Weights of a small GPT-style language model, trained from scratch on English Wikipedia.
Size: 24 layers, width 64, 2 heads of 32, MLP 128 SwiGLU, 1.02M parameters.
Architecture: RMSNorm before each block, rotary positions, tied embeddings, capped logits.
Each number is 128 + 32 x the weight over the matrix's rms, rounded and kept within 0 to 255. Layers, rows and columns count from 0.

# layer 7 MLP up, 128x64, rms 0.134, rows 0-104, columns 0-63
[[117 131 130 167 141 120 117 124 114  78 125 127 124 171 121 108 161 131 122 155  92 129  87 127 167 165  98 144 142 111 138 143 166 168 203 109 124 111 111 141  98 139  79 116  99  98 140 137 147 130 100 117 138 177 129 137  97 130  93 155 133 137 156  53]
 [156 163 182 192  12 106  99  78 153 144 155 105 138 137 149 122 175 130 155  91 159 105 136 154 166 117 147 179  87 188 125 120 109 101 154 151 116 103 112 126 175 121 124  78  76  93  86 136 131  89  95 137  47  94 132  83 129 165 170 163 138 147  98 104]
 [150 178 170 159  45 119 121 165 147 153 145 102 117 177 101 103 138 157 141 156 190 113  84 138 115 139  83  64 103 158 120 132 148 107 155  96 106 113  99 122  97 110 116 137  71 136 108 110 145  50 166  85 153 126 130 130  94 125  90 176 112 178  93 122]
 [120 126 124 120  74 112  78 104 136 119 139 117  96 121 140 103  89 111 170 137 166 117  97 118 143 208 141 140 155 122 149  84 135 121 151 162  49 112 181 167  96 172  66 112 142  48 182  74 133  63 138 112 151 114 141 175  48 143 152 151 120 128 135 117]
 [183  91 208 156 151  93 125 181 154 126 118 141  87 127 125 137  99 159 125 159  91 155  99 173 134  91 120 100 165  97 107 144 151 135 121 134 112 129 159 111 104 170 152  98 157 178 132 129 156 119 117 116 100 100 157 111 136 130  98  90 137 165 175 119]
 [ 98 105 127 122 155 174  62 105  87 146 137 124 146 172 160 139 105 128 142 158 153 122 115 127 162  96 136  99 152 106 157  73 129 139 139 135  74 156 114 157 224 102 161 186 103  69 121 113 120 179  90 141 178 126 125 120 112 110  97  94 108  82  79 198]
 [122 137  72 109 149 109 129 160 136 102 104 106 179 153 162 109 135 160 117 111 185 151 114 149  66 111  96 140 131 142 159 124 127 104  56 139 139  45  91  87 128  92  68  56 131 132 117 107 128 109 116 167 184 154  69 103 150 165 118  83  88 189 138 126]
 [157  85 108 118  84 137 173 176 183 107 144 118 113 153  92  92 114 188  78 145 133 188  93  77  46 145 166  90 143 131 132 173 109 180 100 135 120 158  87  75 159 168 153 116 136 149 149 150  96 133 113 144 115 155 112 133 131 150 141 112 148 151 125 128]
 [104 130 147 150 118  57 103 120 138  70 117 115  95  85 169  75 117 141 141 130 121 137 108 175  98 157 108 125 120 147 144 218  97 147 120 183 132 175  83  92 174 192 152 134 119 159  80 188 141 149 153 147  87 139 158 118 100 173 159 119 130 102 113 111]
 [ 78 139 126 118 119 184  96 110  59 101 136 165  88 143  85 152 175 146 114 143 183 116  55 151 149  93 139 121 165 157 121 143 120  94 109  79 101 123 118 159  79 114 112 136 145 119 126 141 132 146 195 157 136 130 121 167 139 184 126 196 132 160  76 167]
 [140  51 175 133 153 121 129 101 134  58  99 154 160  56 163 148 127  90 122 120 124 141 153 113 115 116  97 120 161 136 142 171  86 107 117 149 120 130 146 106 100 126 141 145 118 116  70 128 190 142 104 139  97 151 130 150 101 121 106  96 109 118 181 163]
 [133 124 187 144  72 123 178 101 158 184 172 124 102  86  81  28 139 104  88 137 138 106 182 133 162  96 123  93 185 113 127 104 124 130 132 127 148 177 180 128 156 145 133 149 147 172 138 125 152 131 159 103 173 152  87 156  95 141 160 141 108 132 137 134]
 [178 216 131 124 101 225 149 145 149  94 107 111 101 149 110 164 193 146 124 149  73 132 144  91  87 165 125  84 126 107 127  98 105  91 134 197 166 109 100 162 129 164 134  97  95 144 109 158 113 122 146  87 121 181 140  86 100 118 137 135 158 150 113 166]
 [150 151 163 130 121 160 108  97 112 192 120 156 103 155 143 151 124  85 104 206 114  98 130 186 131  91 159  97  96 148  91 131 191 151 105 105 111 157  88 127 192 171 131 116 117 144 118  94  76 145  88 115 130  95 106 139 101 136 120  92 147 124  99 171]
 [152 148 132  99 129 154 148 194 189  97 151 100 110 157 107 197 119 117 111 105 132  98 126 146  90 104  91  79  76 124  98 125 140 112 151 134  73 131 148  79  61 136 143 177  68 111 168 129 108 109 147 169 144 120 137 109 130 106  83 109 135 106 141 147]
 [123 134 109  63 114 124  75 104  62 125 167 119 134 120 137 124 144  75  94 134 128 142 135  72 150  68 134  93 153  83 141 128 158 137 135 113 124  92 124 137 164 130 138 152 108 198  76 138 142 147  99 162 130 131  96 132 183 185 110  74 125 125 141 184]
 [115 125 130 126 164 135 165 177 159 144 154 138 183 116 114 126 115  94 154 114  93 165 140 118 156  95 146 110 121  96 135 233  84 147  79 128 134 145  70 111 135 135 112 124 117 141 213 141 113 137 187 156 174  94 128 162 106 147 125 139 128 122 135 109]
 [ 50 105 126 167 113  66 189  64  74 154 104 142 124  89 133 138 162 140  44 128 116 109 147  95 125 145 137 130  64 129 109 194 158 133  75 129 125 124 181 136 152 102 121 176 150 132 139 110 153 187 163 143 108 127 162 200  88 157  37 131 122 171 153 133]
 [161 136 181 124 134 119 145 120 148 100 129 141 177 101 140  95 111 126 141 148 229 104 159 117 115  86 115 165 157 213 161 164 159 187  79  87 122 155 122 133 129  95 151 148 111 101  91 131 100 100  75 137 115 150 185 146 115 101 115 135 111 165 139 138]
 [125 103  70 130 139 150 153 149 141 119 101 229 131 127  65 132 156 195 184 127 124 139 115 142 107  78  87  90 118  93 156 140  98 131 156 117 142 123 107 133 138 117 218 189 137 101 179 155 153 112 144 108 151 126  99 138  88  60 111  71 146  80 145 146]
 [128 157 112 104 113 188 143  87 143  85 108 117 102 113 131 115 101 158 119 161  95 107 162 128 109 168 187 121 185 203 125 129 160 107 112 113 132 107 103 171  67 165  71 131 134  85  94 158 166 165 178 172  98 117 105 126 155  94  60 163 120 132 160 122]
 [102 150 155  61 120 130 138 152 132 163 163 116 123 109 139 126 145 112 113 101 124 113 106 118 156 120 130 179  79 117  94 118 166 155  54 173 103 152 145 100 138 123  89 120 142 115  80 103 178 150  66 118  78 146 162 111  98 152 168 137  76 165  67 138]
 [124 153 178  96 150  85  94 154 153  99 140 164  87 129 117 138 108 193 109  51 181  99  96  62 100 147 147  89 111 118 135 142  93  69 128 173  99 130  98 126  70 134 154 164 131 140 109 176  34 145 141 115  81 129 167 136  79 163 129 144 148 143 170 102]
 [117 112  55 107  83 154 162 145 111 227 157 142 141 103  96 100 129 163 141 138 162 132 125 130 110 145  80 134 104  86 143 140 145 162 134 121  65 100 103  93 141 163 138 127 120 107 144 194  98 133  90 162 127  83 133 118 141 176 177 107  75 128 186 118]
 [183 140 160 106 130 142 166 145 152 164 132 148 114 131  87 148 160 139 103 191 120 100 183  78  30 149 117 122 141  38 135 132  82 122 166  92 102 107 134 201 114 132 120 116 194 167 112 105 123 153 123 126 161 162 123 131 139 131 169 128 127 125 103 109]
 [157 125  84 112 158  73 129 118  72 131 124 140 116 120 159 140  92 171 121 158 115  82 139  80  87  67 112 108 146 167  79 101  65 132 131 100 169 161 111 172 141 126 104 137 166 134 106 106 138 134 158 173 109 108 120  96 111  84 132  94 168  94 109 161]
 [ 94  95  91 160 127 196  84 177  94 128 127 136  93 122 109 109 198  76 110 201 153 148 127 153 144 136 125 101 134 178 181 173  84 128 130 164 116 101 169 149 157 160 107 210 156  86  58 144 115 103 161 127 110  99 153 128 107 211 114 123 125 105 157 128]
 [ 54 164 124 241  93 101 109 138 129 166 139  81  95 169 142 120 157 150 126 133 147  77 182 121 141 116 201 152  88 105 142 116 111 117 160  98 114 132  73 135  79  53 101 148 109  93 114 127 124 162  81  97  88 119  89 154 128 172  74 146  77  76 149 168]
 [178  87  98 111 108 137 109  92 136 205 135 124 151 138 167 134 118 131 112 137 125 184 132 143 157 134 151 197 133 145  86 118 162 168  66 125 136 159 133  88  93 165 141 153 170 152  88 146 162 117 149 109  75 133 109 129 116 202 133 115 140 127 116 148]
 [146 105 106  97 142 145 124  92 114 110 117 149 152 154 172 132 164 133 129 210 152 184 154 103 164 117 118 149 145  86 111  88 105 131 166  83 106 157 139 157 108 143 122 134  90 120 112 135 131 114 146 100 119 140 135 127 133 160 144 181  44 116  76 103]
 [120  43 102 136 132 103 105 181 159  96 113 232 122 160 151 158  97  84  95 114 123 135 104 126  83 111 126 185 156 134 123  74 124  85 167 103 239 173 135 114 112 129 162 138 121 158 132 178 121 166  98 170 156 105 128 117  95  79  56 130 149 134 109 139]
 [135 139  65 132 134 130 162 151 129 166 136 121  98 139 105 115 105 141 153 142  62  84 143  68 134 168  82 109 118 126 128 144 108 140  76 197 137 113 126 138 144 100 135 111 121 111 149 106  99 152  94 139  72 137  98 102 135  85 120 119 105 196 113 112]
 [172 145 104 142  95 118 128 102 117 156 166 119 130 107 128  97 169 127 111  95 116 112 127 124 102 118 136 145 127 136 101 144 144  78 142 138 169  87  89 143  96 147 143 130 181  91 135 160 122  97  69 148 144  64 114 173 154 137 104  58 121 123 180 115]
 [145 162 124  92  66 107 175 134 122 171 174 215 128 190 122 111 106 145 136 123 136 176  60 125 114 215 171 113 131 129 128  96  97 109  73 167 146 119 184  94 122 108 144 169 166  59 113 195 151 148 114 134  98 131  68 140 121 187 135 167 135  88 102 133]
 [113 157 102 143 132 154  83  92 132 123 155  82  85 169 138 149 134 153 163 196  96 136  92 171 171 181 163 106 152 130  98 147 108 152 111 135 135 144 148 109 134 112 136 160 155 153 121 116 143 121 130 107 106  95 106 175  98 104 103  96 186  98 175 171]
 [ 95 193 163 110 113 134 161 138 185 165  90 183 133 121 124 131 167 141  98 105 122 127 142 174 136 114 111  87 107  63  56  97  97 113 133 119 148 164  91 109 171  95 166 124 167  73  93 128  65  87 167 135 108 143 141 133 130 141 142 132  62  89 196 149]
 [ 86 145  87 101 150  74 126 113 107 146 173 117 112 125  86 192 118 132  95 112 103 103  82 181 145 190 146 126 143 126 146  83  96 146 106 144 115 130 138  95  97 148  97 104 195 132 157 124 143 174  92 160 115 102 119  87 152 115  86 124 103 202 135 127]
 [126  87 194 105 156 153 101 128 120 137 131 100 158 129 143 162  90 113 168 103 120 104 120 131 114 149 120 129 120 125  83 141  94 125 127 140 157 101 100 138  91 103 162 128 114  79 157 129 174 147 135 143 151 151  63  81 120  51 143 118 146 163 121 183]
 [212 122 156 115 148 127  86 169 181 149 125 143 132 209  80  94 160 129  80 147 108  95 123  98 102 155 174 107 122  97 101  87 126 109  86 166 159  84 161 106 120 159 173 146 192 125 123 114 148  88 165 105 128 121  75 135  91 126 121 133 177 153 116 161]
 [134 128 209 184  82  93 134 122  92 126 185 163 154 139 140 130 172 152 119 154 167 130 157  90 119 135 132  66  63  99 119 168 123 133  68 143  94  78 160  92 150 105 144  67 124 134 101 144 158 139  71 152 116  81  89 156 120 155 131 133 135 172  94 165]
 [ 79 129 164 128  89 128 168 149 132 142 116 150  86  91 148 195 133 140  90 142 160 111 110 161 146  88 125  88 117 124 137 157 142 123  98  90 164 119 185 124 142 191 159 118  72 119 189 171 161  97 143  97 118 152 156  86 149 125 120 130 127 132 141 124]
 [112  96 141 108  80 128 138 187 171 118 128 131 134 111  84 189 136 109 160 163 156 113 111 144 104 144 115 121 149  84  98 144 111 116  84 131 116 118  67  99 104 167  85 125  98 164  92 134 129  61  76 119  88 113 118 101 105  61  92 166 171  91 120 147]
 [121 123 136 155 141 161 139  95 142  29 143 154 101 127 181 165 148 123  71 152 180 199  58 166  73 111 132 113 127 171 142 130 123 185 129 148 123 160 152 179  96 138 125 139  99  63 155 127 132 189 135 148  73 113 165 136 101 157 103 115 161  53 152 113]
 [ 65 142 140 126  98 139 107 152 111 110 126 124 146 115 142 142  76 162 102 117 119 126 215  85 117 111 116 138 127 104  77 157 101 142 107 129 213 122 118 154  73  97 107  83 106 108 141  84  90 166 137 149 145 115 130 129 161 138 166 172 125  81 115  67]
 [113  61 137 127 141 194 128  79 132 133 125 165 114 186 155  97 148  87 109 120 161 141 201  95 102 169 156 125 168 132 113 102 201 115 100  99  83 129 128 141 173 108 134 127 134 123 131 110 124 191 123 173 106 137 152 104  83 151 124  98  80 149 162 137]
 [153 101 127 163 186 121 136 122 199 174 168 103 153 169  64 104 142 162 125 139 129 149 161 166 128  86  57 111  90  97  82 149 156 140 118 115 142 143 141 116 162 159 138 177 146  93 200 137 150 175 155 141 128  87  51 155 148 137 151 116  99 161 170 155]
 [107 114  99 149 120 102 145 121 132 202 142 163 124 145  74 184 152 111 117  84  77 142  94 110 121 113  99  70 140  95 172 105 175  97 123 145 141 112 131 125 170 184 162 118  72 126  95  85 159 190 182 187 130  92  84 133 148 107 155 179 122 166 158  96]
 [124 114 107 152 175 144 111  61 122  74 160  74 126 142 178 128 119  98 116 166 138 106 110  49 118 130  80 107 129 112 182 101 108 137  88 119  92  81  73 123 101 121 130 114 169  60  91 125 177 103 138 147 119 102 147 120  95 178  67  49 123  50 173 150]
 [103 152 102 177 123 102 102 125 211 137 132 159 118 115 128 139 137  94 119 115 157 184 108 189 134  56 114  54 185 103 135 153 159 121 124 157  72 135 111 155 122 106 121 114 144 150 110  80  88  70 211  90 157  68 143 141  76  72 120  95  87 160 158 131]
 [133 162  99 151 138 163 111 113 147 145 155 100 183  64 144 180 150 125  88 128 161 142  74 169 179 155 131 100 106  76 107 136 136 139 161  86 168 119 103 106 137 117 126  95 133 157 128 129 153 159 111 117 164  76 110 140  68  38 106  94 129 155  79  64]
 [ 96 101 141 141  95 114 109 166  92 122 103 153 162 132 127  58  73 197  96 120 113 136 160  80 157 151  87 162 117 114  75 116 123 148 148 115 154 126 167  89 160  29 160 144 115 124 136 180  87 134  88 138 159 132 172 112 135  88 177  77  90  77 170 128]
 [138 116 117 115 159  79 155 186  96  75 181 110 144 110 125 157 193 142  87 115 118 180  76 119 135 150  82 128 135 127 108  89 114 160 144  90 145  64 115 146 149 101  71 152 128  72 109  42 148  57  76 100 107 156 130  63 111 103  92 114 192 100 176 102]
 [112 140 131 111 119 159  74 159 123 139 108 119 182 130  92  76 130 215 149 139 160 108 104 110 119 122 143 106  73  56 116 122 138 131 175 186  74 141 149 141 139  78  96 164 119 117 129 137 102 120 177 187 105 113  82  93 117 189 159  99 133 111 114 147]
 [169  92 184  89 129 155 113 145 189 115 135 156 109 115 131 120 113 144 173 131 123  92 140 126  92 140  69 136 120 146 142 150 132 119 105 151 137 105 215 197 147 152 114 111  69 147 104 112 175 119 116 104 145 171 133 119 138  99 102 127  82  94 157  99]
 [121 121 167  58 105 140 193 157 107  98 107 181 184 149 155 110 155 109 160 172 139  99 169 159 134 121  97 172 145  45 160  84 115  91  58 122 160  88 112  80  89  60  98 116 158 108  52 165 170 164 140 101 127 181 138  82 169 111 128 135 162  91 125 111]
 [189 136 103 127 103 110 112 140 139 127 177  77 114 114  81  97 160 109 106 111 168  97 191 130 177 150 109 135 171 134 186 107 105  94 124 103 111 127 159 115  98 117 140 130 153 117 131 110  82 146 130  73 202  94 154 186  97 154 172 111 146 163 144 148]
 [112  86 187 132 149 102 120 120 142  97 117 134 169 133  59 148 184 111 125 108 175  82 108 147 146 155 118 104 116 110 133  42 127  90 111  99 125 130 145 131 159 148 155 132  92  95 114  72 164 105 138 148 108 150  94 110 125 155 144  62 166 132 185 112]
 [102  85 166 167 130 145 150 156  63 123 114 161 112 120 162 104  92  63  64  84 178 125 145 156 143 126 128 102  50 125 153 129 154  65  97  86 128 122 157 132 121 180 112 159 172 149 168  58 123 131  88  50 103 143 163 129 168  98 101 136 134 118  96 160]
 [ 82 125  73 143 167 125  79 180 162 101 177 163 141 102 151 131 130 134 101 164 159 122 156  92 187 133 129 147 136 132 123 163 143  75  96 131 107  98 137 140 157 103 137 145 125  95 173  53  85 126 106 169 128 162  88 144 164  90 112 140 136 129 126  89]
 [111  88 113  88  96 123 114  65 108 138 169 104 126 137 152 181  84  71 122 141 135 133 132 129 171  97 129 121 118  82  84 105 156 136  86  62 123 118 137 110 149  97 114 121 175 122 107 185 149 123  96 138  99 168 180 139 117 123  98  94  75  96  70 141]
 [142 130 158  96 117 107  83 149  87 179 142 113 166  93 112 143 123 167  75  71  84 157 109 141 109 103 132 138 113 141 172 173 182 130  97  99 102 113 140 131 121 134 128 106  95 123  92 117  98 132 118 172 142  69 166 105  88 131 135 111 137  20 172  92]
 [ 70 121 116 142 128 102  80 157  97 101 129  89  86 177 104 135 139 152 109 203  52 142 102  94 107 105  62 124 127 153 109 154 122 142  89 101 172 113  72 143  48 136 143 135  92 150  69 125 143 136 177 144 127 139 163 101 100 161 126 110 131 109 149  95]
 [106  63  90 106 127  70 107  99 106  79 114 136 140 126 126 183  94 180 202 116 150 183 156 118 144 132 111 125 142 173  89 171 164 111 144 139 122 151 161  96  72 129 109 158 106 107 130 147 152 126 113 176 143 173 150 116 141 142 139 140 135 117 108 119]
 [121 102 112  90 148 109 140  98 179 126 165 138 152 183 134 114 106 186 109 128 117  91 178 109  92  93 105 131 145 136 135  88 151 186  47 101 148 178 133 104 106 108 205 183 156 104 219 163 103 150 135 131 126  90  76 135  94 161 142 159 154 144  98 130]
 [128 142 147  76 110 150 107  69 149 150 174 176 135 135 134  82 120 130 114 161  93  71 163 126 149 103 110 152 126 149 135  96 129 114 167 108 130 172 103 145 114 103 115 138 118 121 155 152 117 112  62 115 139 114 175 142 141 103  98  93  95 156 116  65]
 [ 67  64 118 145 109 168 107 118 113 137 193  85 135 162  92 119 136 109  82 107 130  93  51 140  84 136 140 158 141 153 101 158 147 103 198 121 146 129  73 127  97 169 124 143 110 210 128 130 145 234 124 151 107 128  95 138 150  77 120 165 159 140 143 100]
 [167 130 130 141 114 100 117 154 172 113 145 101 121 113 135  80 118 108 131 142 181 138 130 106 175 150 152 177 143 109 148 140 149 122 164 159 149 160 135 146 149  93 112 115 126 129  75 103 125 173 140  89 165 131 112 144 125 165  95  99 151 180 119 121]
 [124 126 147 160 177 129 130  82 147 120 164 108 171  99  84 153 195 151  73 136 110  80 159 124 113 172 153 187 179 144 101 174  91 170 136 158 160  87  91 178  62 105 120 143 102 141 133  96 149 148 108 111 107 113  57 139 135 186 156 111 136 162 142 153]
 [ 76 107  86 174  87 146 112 132  97 152 156 187  91 121  97  83 151 109 150 210 113 111  88 129 140 134 156 169 151 154 141  79 111  69 136 132 114 112 129 137 145 137 165 144 192  89  68 149 136 102 123 138 130 157  87 100 160 144 161 104 186  80 108 181]
 [155  87 146 116 169 183 126 185 181 115 194 100 114 132 115 158 123 169 164 159 130  68 129 110 125 105  82 136 157 120 145  80  45 126 118 107 148 101  94 149  89  93 136 174 110 164  88 137 190 102  85  93  93 102 107  94 171 108 138  96 119 180 187 121]
 [123 110  68  73 112 171 149 148 115 100 134 144  93 131  56 121 188 166  86 153 184 108 116 134  99 113 156  83 166 129 142  63 133  97  87 150 138 159 124 106 101 197 177  87 122  75 139 100 147 180 135 109 135 112 167 145 104 126 162 160 102 115 124 162]
 [136 184 132 150 154  98 128 102 131 150 119 121  90 185 109  81  88 131 124 116 114 211 128 158 170 138 139  97  86 101  74  90 141 204 112 166 147 169 112 107  54 115  77  94 133 168 177  99 137 145 129 144 100 128  91  90 141 211 153 151 105 101 145 157]
 [123 126  95  96 134 154  63  91 112 143 170 102 162 103 118  91  95 119 132  90 121 153 107 170 122 159  84 158 202 156 141  75 103  91 116 120  99  73 126 121 120 139 134 163  85 126  42 185  77  68 129 171  98 133 141 188 125 112 124 134 124 103 124 145]
 [140 118 170 122 184 180  94 111 129 173  77 143 142 128  99 110 131 120  97 110 120 149 114 167 146  65  93  99 134 123 100  58 133 162 154 142 134 146 156 112 125 145 167 194 121 129  76 114  81 151 124 174  84 131 124 151  85 148  92 102  96 137 157 211]
 [115 132  76 114 156 133  52 185  76 134 113  88 118 182 131 145 125 147 158 147 123 132 132 134 104 163 152 105  79 113 110 124 121 160 178 159 148 114 140  61 124 175  40 104 178  78  97 104 110 148  90 176 125 170 135 112 143 154  97 122 133 109 156 147]
 [143  77 109 184 116 120 132 175 148 133 101 112 105 184 102 167 147 120  77 121 133 191 106 114 121 134 122 124 156 131 182 198 140 111 149 137 120 118 106 161 104 104 132 113 138 108 134 158 148  99 154 163 129 140 146 118 152 148  88 159 178 121 124 125]
 [134 158 129 162  75 154 130 126 101  78 142 107 142 142  84 144 167  98 105 156  41 151 115 164 119 143 149 128 159 137 123  76 149  99 133 167 116 175 120  90 144 131 123 132  89 105  66 125 104 138 140 114  84 125 116 144 131 168 119 123 176 123 139 178]
 [ 97 133  90  89 146 116 114 159 153 123 149  87  88 153 107 121 150 234 145 166  44 124 138 117 108 133 152 118 180 121 151 113 133 153 128 145 126 122 167 144 137  49 176 116 128 138 109 174 119  96 125 160 126 145 103 123 201  69 118 205 137  75 123 118]
 [158 129 115  92 103 127 126 109  71 133  88 144 167 168 129  81 114 190 154 199 113 144  98  80  91 126 145 102 133 120 159 113 134 175  96  94 125 129 121 169 152 119 116 181  61  78  90 195  42 114  84  97 159 139 131 135 164  95  88 157 164 114 113 115]
 [136 141 123 165 169 139 159 130 104 106 153  88 129 105 117 198 165 106 122 128 178  93 145 102 172 105  88 104 170 135 194 162 153 177 140  98 137 165 132 134 136 122 151 180  87 105  95 139 141 167 154  86 109  98 149  95 175  90  76  58 128 187 106  64]
 [113 176 112 127 105  97 124 151 129 148 159 140 124 114 164 133 139 152 112 145 186  89 122 141 134 139 139 103 140 155 171 156  93 150 112 129 112 161 165 114  92 126 115 137 156  70 124 119 151 121 126 130  85 115  92  93 132 169  61 106 205 141 179 138]
 [ 95 114  96 162 133 155 138 154 109 124 120 198 162 132 147 192 106 143  82 169  88 166 136 146 120 137 163 103  67 120 121 144 100  92 132 150 105 102 149 128 142 119 138 143 179 100 141  92 104 144 184 166 123 116  91 123 191 206  90 107 112 161 153  94]
 [140  99  79  85  79 135 147 111 163  98 160 140 145 133 111 130 173 124 110  88 141 155 170 119 169 193 157 145 112 119 107 195 108 123 146 129 109 120 123  74 130  87 146 140 149 171 177 131 129 147 103 113 106 133 160 124 180 187 142 152  66 152 101 103]
 [181 181  60 144 120  77 160  68  94 130 110 147  82 171 103 116 147 171  81 147 171 162 135 102 165 120 129 101 111 155 147 141 127 100  92 168 192 115  88 158 133 183 152 224 140 137  87  87  90 143 174 117  20 208 132 119 152 140 200 113 126 133 119 105]
 [135 146 111 139 168 180  86 141 120 147 160 115 100 128 133 168 123  79 110 122  97 187  61 120 118 176 153 134 148 162 162 136 136  93 133 174  68 118 121  79 113 105 109  67 104 118 158 110 106 177  98 159 110 118 152 159 196 147 122 133 174 160 145 110]
 [ 89 123  64 139  93 114 166 137 132 124 152 196 198 156 144 136 120 138  98 127 113 111 110  87 161 114 137 105 166 121 128  98 119 172 134 180 135 178 128 139 208 169 119 210  80 137 130 116 116 114 157 123 117 174  85 173 177 114 139 138 116 133 106 151]
 [ 85 111 150 118 103 119 107 204 147 124 155  33 134 111 203 164  51  94 127  76 119 110 129 123 175  97 161  98 149  81  84 173 108 107 140 148 134 184 168 127 155 163 120 107  79 117 138 169 151  70 130 174 137 176 173 145 106  86 159 134  93 145 133  49]
 [113 132 140  81 128  73  54 112 136 134 131 120 133 127 118  83 146 104 184 157 122 117  43 153 110  79  90 153  96 108 122 115 186 109 153 213  47 110 164 135 103 151 129  45 153 103  91 102 119 103 110 136 127  85 130 165  92 124 128 156  88 145 122 156]
 [198 145 221  76 187 115 185  87 130 108 112 118 160  93 111 102 183 122 148  80  44 136 133 101 121 114 101 105 141 176  85 109 148 161 124  89 111 176 131 143 131  98  99 128 150  84 150 152 123 116 140 104  83  98 197 152 138 127 121  95 112 140 102 125]
 [159 116 141  80 134 112 113 138 141 102 146 176 124 131  82  70 135 106 174  95 103  83  98 126 117 157 147 147 192 184 123 113 175 142 194 177  80 142 123 131  92 113 150 107 169 174 164  95 101 139  66 146 113  84  45 112 190 116 170 116 137 142 140 215]
 [149 133 161 138 202  93 176 196 130 157 150 144 220 115 132  92 176  95 136 117 137 120 134 133 108 128 141  87 113 163 189 173 130 167  84 210  85 116  96 133 157 158 111 163  60 162 129 151 170  77  45 104 138 108 136 180 101 118  58  97 198  94 159 146]
 [150  53 156 170 173 156 175 140 155 116  95 132 174 174 176 101 113 100 105  84  95 197  99 161 160 152 132 159 114 115 183 149 132  96 145 147 141 190  96  93 157 147 151 160 139 159 157 153 153 129 101 139 138 186 134 119  75 124 120 103 146 120 186 140]
 [132 193 131 141 185  84  95 108 107 109 178 119 142 158  72 116 108 101  79 128 153 160 124  76 111 189 149 203 137 161 172 148 134  90 124 119 117 152 119 124 171 168 133  67 148 147 177 100 152 167 101 123 136 126 120  95 120 124 146 128 102 105 137  89]
 [135 100 160 186 185 145 143 178 137  97 157 191 110 155 121 127 133 145 129 153 132 136 145 104 148 168 130 126 144 137 108 136 119 106  92 125 118 134 127 143 161 127 128 138 142 147 122 240  98 126 193 106  75 108  58  92 152  99  87 131 168 159 167  76]
 [140 115 125 106 173  85  75 127 141 100  74 107  65  91 104 108  85 163 103  67 196 125 157  48  86 125  79 200  82 185  90 143 105  98 104 126 144 117 137 115 165  94  96  96 162  86 177 125 195 119 160 124 145 124 157 161 129  96 132 117 106 123 153 167]
 [ 84 105 141 110 140 163 149 153 222 168 137 119 151 160 147 112 120  54 112 136  78 134 131 141 161  63 171 147 143  96  94 138 135  87 130 145 133 123 139 196 119  85 153 136  75 128  95 136 142 151 141 150  91  47 126 108  96  94 107 126  90 103 102 150]
 [126 154 119 114  69  99 156 109  76 163 136 146 185 138  71  73 109 156 157 136 152 128  84 126  71 120 172 194 134  77 127 123 103  99 149 105 114 132 142 178 111 101 118 120 142 111 130 163 201 115  74  95 103 132 128 157 160  96  73 195 132 135 133 162]
 [ 86  95 100 172 113 133 132 112  92  91 136 130 116 210 108 125 185  84 170 155 120 131 127 187 113 104 152  80 176 195 104  94 128  86 160 103 114 112 105 120  66 151  66  51 148 182 104 161 166  92 135 186 109 165 173 117 178 123 142 133 162 110 134 152]
 [180 143 174 215 187 125  79 188  95 134  72  96 148 159 128 117  49 207 119 107 121 133 153 160 136 115 124  93  90 124 157 103 132 150 131  61 132 168 178 164  89 134 153 147 161 133 165 184 136 109  42 134 158 154 126 139 188  74  71 113 184  86 133 187]
 [161 117  62 152 122  92  70  89 115 132 101 195 101  89  96 138 190 157 173 148  71 151 120 143 132 165 132 115 146 140 158 135 150  74 112 148 171 105 199 142 121  98 156 157 113  90 106  95 126 122 126 181 139  90 101 187 185 147 109 114 120 101 140 147]
 [145 128  93 150 213  88 119  95 145 108 117 104 109  91 116 149  46 135 141 112 106 156 131  58 146 221 159 103 133  96 160 124 153  99 122 136 137  74  89  37 149 103 125 120  65 107 185 124  84 122 139 134 134  91 130 121 105  38 112  98 123 170 194 110]
 [172 141 120 141 113 118  57 130 155 102 160 125 144 127 169 126  71 111  95 103 145 153 109  97 177 117 218  85  94 120 159 124  94 145 116 133 147 134 128 134 138 139 149 171 158 116 118 124 155 129 110 152 167 136  99 104 176 134 127  63 111 145 135 142]
 [110 149 114 112 106  74 132  97  77 122 117 142 134  81 196 129 154 163 122 142 119  99  58 151 128 209 105 135 124 118 132 116 125 142 104 116 156 170 119 164 160 206 120 111 156 147 118 146 132 133 129 133 164 136  76 143 124 113 118 126 142 139 140 171]
 [158 126 112 123 132 137 177  94 174 174 212 123 105 217 146 133 156 133  98 226 142 151 173 132 155  75  73  97 194 131 120 132 117 197 144 164  86 146  96 173 130 123 143 106 118 129 101 132  85 153 133 157 176 189 114 145 161 166 152 112 149 117 134  75]
 [176 144 187 105 115 164 108 198 150 151  95 131 150  83 130  57  58  60  99 100 121  96 165 140 108 122 119  72  93 127 110 143 162 115 156 110 134 141 170 134 148 126 132 142 190 144 129 142 113 126 148 135 137 113 103 101 144 185 125  98 149 108 132  91]]